config.yaml
n_head: 2
activation: "swiglu"
qk_norm: true
lr_head: 0.00612
decay_shape: "linear"
Each number is 128 + 32 x the weight over its row's rms, rounded and kept within 0 to 255. Layers, rows and columns count from 0. Numbers have three digits each. The size before them is the row's rms in percent of the matrix's.

# layer 8 MLP up, 448x160, rms 0.119, rows 349-400, columns 40-79
096:107125077125092095094152104090127157188117164108126123119083163094100125153129146107096128180175143123146061099116164170
096:097119146101105104128162109077164147063118137125138141145138141166133119147134130138091167151128148146128178073174168136
100:104162114121131093114139144172126107126113076118168130073123097123088169061093137167106194056127120084162078119074096126
099:075173172115109105126102162119121188104128130221151163131136090144075083124112144124080169094101171103126176152131160082
093:149104106132181155128138093136130111134138167076143058087159132098154181155114124095165115132155184138148111210070099138
107:136115179069070119096097092124168087128110125023090117155090123106090161153164148108092108097185157122125111103112146127
101:125140042174084126187138143141120145127137091162120219127170099116086126117122205145090110050099119093134130090094136126
102:107071185182129142081164148116123118146158146043134149080082115163102129045136067125133165092140071108156137134101115147
101:121140080123107158105119109082106193195144148131087098152131150128135166143101188135139098203169187119183070127157169114
097:169139114117106166120174179141127147114085151168089135098172201148120137143115146114108151098166166127096117134181086095
100:150144187173113139079060128099057151089137156054161118135161095100104132103155150095120200121109117110123155144106131057
092:060093153120090076138114171093141106087167124101134148160071109078193163158159108081097095090128106098170108135158134141
108:083102146089084075101143117180121076145154127164145060134136062108078130113129172219127193136101148171120165149114146142
098:098069075113191115122118211122102177144107158079133132114136128054127182118124118198148179134130140132157069095101086149
101:136119107170165133116127088115099126098125121177153133046115171115169135059147118050083104125137088121184114077124143123
101:091120102138153140124067130147100145080089135099129143087139156137122132132112141101080080120140141076160171133038126144
095:160119185085157075109072111098135126119137184205139107136128130122126171118146126130091075110089193113114085102127092152
093:066168110102169056107154125127188062102135142131156139134103124096143080203168144109112167129114123128129172138111174118
099:082157154106140145114137120075147076087168106122110128158099159186115084082123068180089157111145154166175147076090132130
099:163058150136172143161110109118122134055116120114115110114131102128105156083141109139100143127154120090094167147134097143
100:120123125119101111101135143141113122130156091140124056123187147184107106133116115114123164091144144086154148152146132079
099:130109128161129138102089138120091096140173196111093106117193104142075145098111145180181146102149105128113131166127157086
097:131145080184095110128051144156139153139122094121100152050106135071114173074156128118111169203172102102113172070096094090
098:106128130132118171047107129083143169171181134202037154144148111145126083193122136108148128188153086185209140130129130118
106:138160226127139135105130139116132143124069205144100123114132121120120072154181199085107106127110117195152119170106143157
106:160101105141145088143121123113127097185082106129159121135121138105139114165129118144093101100095170083113168126100153093
096:145204142114206069107124092104155096129139059115118139142116127144121100154183114152129115106124190182152120110185071121
100:114116125163145153141084144132114120108146061154117096121101137126147122079159050174070090147095133156141128115129111145
109:130099114079162096103120151157172116148122133097140115173045135197113166120123117181086126055090127169187103118122085154
095:137117130126163133162209090117189159138146136113137092124150158180109113126083097083087134098141145142115128151048097049
099:100154183112098108065083107148090126084086191165120143112144170166125140123153161118153123175172112150154117120135106158
100:129113139068096140140155095144097160164093116127108099122119066084116143081156104203123081169147082042121095098118140145
106:110103112105120094138097145182161158111096146172145095123148146108147140071158120104136088142084143112165157133125144121
109:106123062168125113177114150148098123174098098060112160120054192132119125176167155160096145094088142089175163130103174133
109:161122173099209130166127087174112128145144107078145056122172140076124135111090089150115118125122121130106132108090101148
098:115104110149154162087168124119097119094114109068154086127144125145089063108113134141123113114074095088167160117126101057
093:129096096052125143139186139126180106104116109081157113101106169164145117126139081122118136176183107117107142071073147068
100:142063143112168084089115125146131085140155078143165129138142170132114102164201149068198121152117092133106115083191136100
095:166151172133135115088107084167106134167100184130056118128121178190164166149166119115095188113114102165118103156136141179
090:162088173134112153156126117063117144137161077134125141151148171086096105124143181061111127130136186119194100122093106103
100:110142138113133165134194138121139128146079080114161071164077134129215166240161128096208107177141151130122137145126104124
094:123099156067152113135120130162070132157085146091099125129132082087099151175136095125103183147150135095186179095139149148
093:119134122113160099140066184136132093119114112216038130102100088190099038145107116150178157078115098111139130096159143135
098:194138145107079114120085100162161143117109135140153139181126188083134110152127068132141083168097145130128160118123137162
099:175141132134105101106126114109073116106106143087155126157141156085088128095148105127080114155103094122157111129127102107
100:133107175138178165143138114142139117160156100140191178144155158155137157118102100122127157109148116144117095119098081099
095:127176088139165128090137141209108077136098114100115119118148141127131149141100128196056158167124111169152102169083135088
108:103188092173120139093119131105076121145097140165124208121132125110158143150062114190164074114102115135146189162107143134
091:123125064151058151152140098142170158105134133110133174120139118092133132053168157151154073095140181133085179156127120120
105:168155112082122012116103125062120105063160140127115148128206146108132125142132115117151124167097134105123117153155127117
094:193146145090070072097102153170089109179116110189136185127149136152084121125142111123066086140130077144076086123156177121
101:110181165108094081116116127084141092147182171100098134193122101151116103124127106150156121090168130175101141108162154108
# layer 8 MLP down (transposed), 448x160, rms 0.0794, rows 349-400, columns 40-79
097:107058158141118149126159085136089137103164118084119183151106106169161054124195083142165084187107105128120120145125097161
096:102129103166109114083058120140169106126111099098116104144082098121138183110113150182130113158169121132160170176076139109
095:130096089132124126100145144212086131144139126122206121188108103176145170094131140088158121107124114130154093176217124147
100:106156154095099098115146117139081204112153152216169180125137114149129105114158150156103153109140115169134181148093097103
090:161166130155140151117175105113145160118127114155047147207078072094141127074153081134123155136114088129125082133140132124
106:125134120092119122132110143125163154171110178090105127137135103140119147095135158150114095146111118101157156139124165175
100:143130117129142127107076150123119140179105067101100150121168110092130126128155191101080114098091105140159109119063154094
102:109136130093121169095185112145128151140091081160158057137105124107125132169144100091110097056197145136140091157147180170
102:101172104171156159094127118178134140196083129127084152137152159050140143194065096121172095129111130094158124128141132105
093:069093147088167115155116164129096075147216100099146127152036111073155116105101109129111055173083150142125154118056106153
099:161056164174109187135130210164098138224104087125136129118164131147149191115128134155127140110088100131110123136129112078
091:172107125051122192125180096164085114070171115144110057147082081150156146136177091147129070087147101102083147127141152108
102:141103159091137102105113157150150141182146145132172150156128095143114132078081134095063091126157127178125094157080112129
095:185127151111109117168139149125136109123172096111152089083165109140100133211117140151160105176103135114145144122124150130
096:162125087131078157123106117113114157120139133156079135105146111137164123117121112161167174097156153139130121085141111100
096:082200129160108096113121122154187098130145119144111145161131110092098072136114113115141165203132100144138125137191115124
093:130172144098109136113170110132150119118155130120111172184151140101104110109159113225145100150100146162118145092155086146
097:194128098102094153225128117155127127145145129133179118094102105163156211086120107140111088082177102173157079130160095140
097:135179103160128162134106073115081126166160118140156148070161148107150170145149135110117111132154155122111180157066106145
101:160120149182158148166144072087103163160146112071126112095151172121122135168158131175158112124150100081097149126107090161
096:150081121147126151094151155116154157126074101176117138121083105070126116217122091101108151105122159158121063174137110127
099:104130173127138117083140111113108106157127104125083159177151110170082198144127135162141204137173082081132077113171140165
098:115169135125125079168166153114126132120126106129108147179150134106088124127163165145137174166117158048114138146133117166
101:134206151116131180161167149106171120068199124157181122122155084146115109134123087129082118161135177164122115136114094101
109:099158152118119120090146149169168204182096117178159117153150120108153183125137141136136108101091165150136119135135092175
100:113163127166052150123134096121100138149163123086140188135134125136086192149153125171094144128163145073137199143072165152
103:089146093118100149132135113117114106127158125120111124089125184168111100068119165126130091091149137159144136133144094132
103:146136120139060152103104096042147126138105150110123168166173156138159106131138092130140217094123119086109118111139147169
107:159096170116162151179145142161047118098096156113209085116094089154162127177087146130101105089146112153133042105129115121
097:173136098119111162134123151122158070183115133151130117160130112096151073159113137134172117091136151116164027099174201150
099:129142154128167147088181139153102095175108150122124087106144147137124142127141125189134132166150141139102170153111125138
101:121174125112133164127103151106117164134176175153091125167120113094140161125140119091093184117097074203120130128099122186
107:120137142059106042115148080137131141093138106086117117107142155103157082101186183099169058132099158153112120167117144176
109:131104051104177089096123144185130141180123124058062181117147155138147103167114151094132119137159145130106078141124122104
106:109151130074168091166184121182091143151143116124123152100128128117126140111080145110134108137139127183126136156096085112
098:129123102137155159134163125142126136179198123104082151108106169146142093149169113088157116119107132146035141158151106168
098:153144142100067106080112107142145137080131138157129071119113137082108136127115125174170168122135129175069124155086134143
102:134098165151117132041221143120131205069145088107147141086137182148129126167136123116157122103139101107119058123188072142
093:159112139131157090116097142056126143130132113160133125086128078127136131128171053098117175064095180129080151103133130115
092:063133109116146055063113163164144137154102236151121096108133133127167129118155129127112130174152103127120114115137101159
098:091186088069141108152118122143175147125101173150106103133159061093120070124160150171210099118133154140108132106161109106
094:120177107123066188147114132189116157122157098119126143110117155147091091122154142138148080102141154172101134135124089119
097:131132148173035043099149143096085137142181148099139120175157146068126146108131107071142117121190120154156154144144093070
095:128147155152078083125124123168158139120109106125149130126187143145147141091127200124181197111165150138159145111166139184
097:111159132091104157116093126127099085106093092159072088145144184118108165124120116121108121111143135075107143121076086144
099:095158154075150108151169067129084149107175106118173145132113114081118126110147118069121115102182123098166084121109076128
097:213110186138227112173108148083183095050100159104128118131174141073119102157168116120097140125102078092127171149154138109
107:133087063081137135105098150100108139158132101171185124099167140122126129131138129148115133118173193150134143182084146118
095:127101140143100167141163095170092086152082120178095194180090099108137097167135069118144139130153093156102095057071109083
103:132117127181147210167096089102129105120172141082046163103125113123130185087109085104172122191045076144140103158143102104
099:093135131141105090199100139140109131102029128127080116124125208146133079132091177108114097171103138118144115115117102072
102:090138089168145080088112083162164098136122083192159183141122139118141204135136115171049122125187095160170198090143156079
# layer 8 MLP gate, 448x160, rms 0.114, rows 350-401, columns 40-79
098:141153115174115130151110079123102104149132120104182104093172085119148143093116115116099071112114158095161110157122143157
102:140135119154177171190186114130126098108049168133171131160164125155162149109177102070076098106100141188141150133166101148
090:156081086144131092105127075193135089175145073095163135091163167122142147143134113140085093186139138199131081198111068165
092:137166168117083065168098144163142086128166137160136130127120127121134151013161091107196170115137110177140144107138163169
101:154099105130116111101133097115149078154145202069122144127083103123115142091149085130045125112119081142126130138147151172
097:116105125116181140133133168155114081136091096128089211165157098111131131140142107099089116059130098112107126100100179076
104:135140129122105126189119144139134095159148096162116168146127149124088143155071131123109138194053119123137105138125108146
102:127126103174104145159114091150159135101142171136160111138124175178118169093135148110141141124220155126101104175167111087
092:115096121166136124149125154170093078170235122170162142128078125117092140130057125088159116155081134126132143098126134141
104:135117120120136167136193100066110125119196112109155136171176105141085127127065152188118112107098141086135163129138102098
094:102137108142090056099106155149132126150171180115127129093177121157098122148161167133075132114145071171138064131139135130
101:158116106141168165185157108112111102132118154154106166144166158095181109123111142093151055096159122089111125070100093131
097:114090106122153080111117129141159027107179140148123120086113141123144154142150141089113143131097117157111089173116152076
103:120161113136143131134140175104140096153157130142174104147124095145120092129120143104136128137049075108126130183141144115
101:136145156095081180109114105142158140130136113068168191106160102121088148138068103123148096084149069115119094129178173155
097:081117089132123207121148107133109126123142191157104190131088123148154177097093089075158071126097090089145071194140109158
099:130048117124168128146156131098124094081115095093120097129156208100119097056153148123071111184112106072178145109117159126
095:111137195119167119124158168050084155105145126135120102144158095079146056117110166158208130102151105127129187137118157128
100:073130124183199120105142104159152082171181151122136151106128214128181146067183083081142202169181143127141112145139116137
101:130142106126108118089105121144172099174145117126107154123126137140152120086080109120113135108150124201086072087121148130
097:147089099140145101154131143099124145156157129127206130118129145121152146122135172069092097117079121095142101108129139065
101:137099165151105134153139088118062142149087128113125139126142112096064127136098168070183130088091137075158214096104060159
100:143100115186210069105100118022076167155135083164148133115085138140128132140128190104134134103146204153098177114163099105
101:106199153158122168167104163130178145129189108170099210153168095141132089131142100105181101142109099157100156128112086105
095:152102113134110097116131193117139088165144139144123147151146134119133142156132059182119144100142108148082193129106075182
100:129163148097129096118112116066165152100150078156120210153132134182111105148071150107148070150142114134156113153175078139
099:118105120144120100172153111129162123137118100076090160094156133138164180114092170172135152086157120071113152148103164134
100:255095127121151102075110160145150156143111103176121100125165125110137127131137140135157121129074046156136120143168075121
094:121090133164103069157104159173121111198122142183121106126121119132112102137123214150118141148106094092106123089175167107
108:084154130151145170113151127147089116174109119107093139147133137161174072139175133108113119119100083148101083134053120110
098:129119111092091126121138073164092141143165092100192128140113111105161127129130126082185100195139127117112157118154153133
105:087097144163120178130099106134194136134091091053149141126096086093076112159153127109090096123127149158105101104143044163
103:123115089092153088109065074104093151216138147130121130095114168136060141146069139124141111104127123148130149120101116096
104:114101074124112065073168112110107106144130138096154153138146089134125128171119170125060057181125147145135101113114089149
102:124135140118153141130109162120097107118054108095142130143170099106114127144105151165172154132103172150157119100127115113
097:089156163165118139196173119145148089137175152121157116169110056108115092148091180146122157163107140132146189109078100191
104:096121055158115149047100131111152132144156116081140137195135107109120185095122128127115138122126112079145172158160139166
100:114144069158124126156103081150097137181134114096153140130127093127163125134115122171101078130129153139062089108148167114
099:125094140153126093135154148112097097165085163155116085075152105119161172116133107169164102185177128108112144164077137117
103:160092125132137054070085148142103044162091127122099110129150141140137139134150100127102152106138096178155145121169126100
094:067162116070155075160079106124145158081162085126141141094116104128122142087151137210097124113129103076173145133108137076
099:165165143137140191144130089123110123115098147136169124181154121122115126098126202125147232109129118170103127128124120126
101:136169081049114182097107139170149091120173128084104179169163151084119116115092178099095121149151121127131132125089155151
094:159166129116120154111157150213130120118081108120162093146104167073125132091122109121104059125076094054147165055133137092
101:182193123071119135169154120082077077147190122114082158103147128124115130152056165125131108174095109077091149110117151148
097:130189200140088095141165158097156157169159094132132127126141143112111136151154084149138117129120115098158162120082140170
096:081129137127103129182137104048079141137120126152152108141128129091154102080125154113119116101155085145174090141163106108
093:146168119139090157089154182105135104090086103131088123149110144127150132144028124108172152132131126125158149099129073117
106:115159121125121063097092116105141120151104099169167115090153113146146126071121198078105140132079122117147125152169075137
097:177082173121155104102184099066142173201149101146059125128122114104156118116098055088181059080224105141119127192129145150
103:118157163102077134135112145140150152153097139063136161156118101070156095094077188088153092131101177089126135113127123134
100:123146194207065175172140152086174113137124090155067132065147143092129149135142110102097109117072123159136136152060064109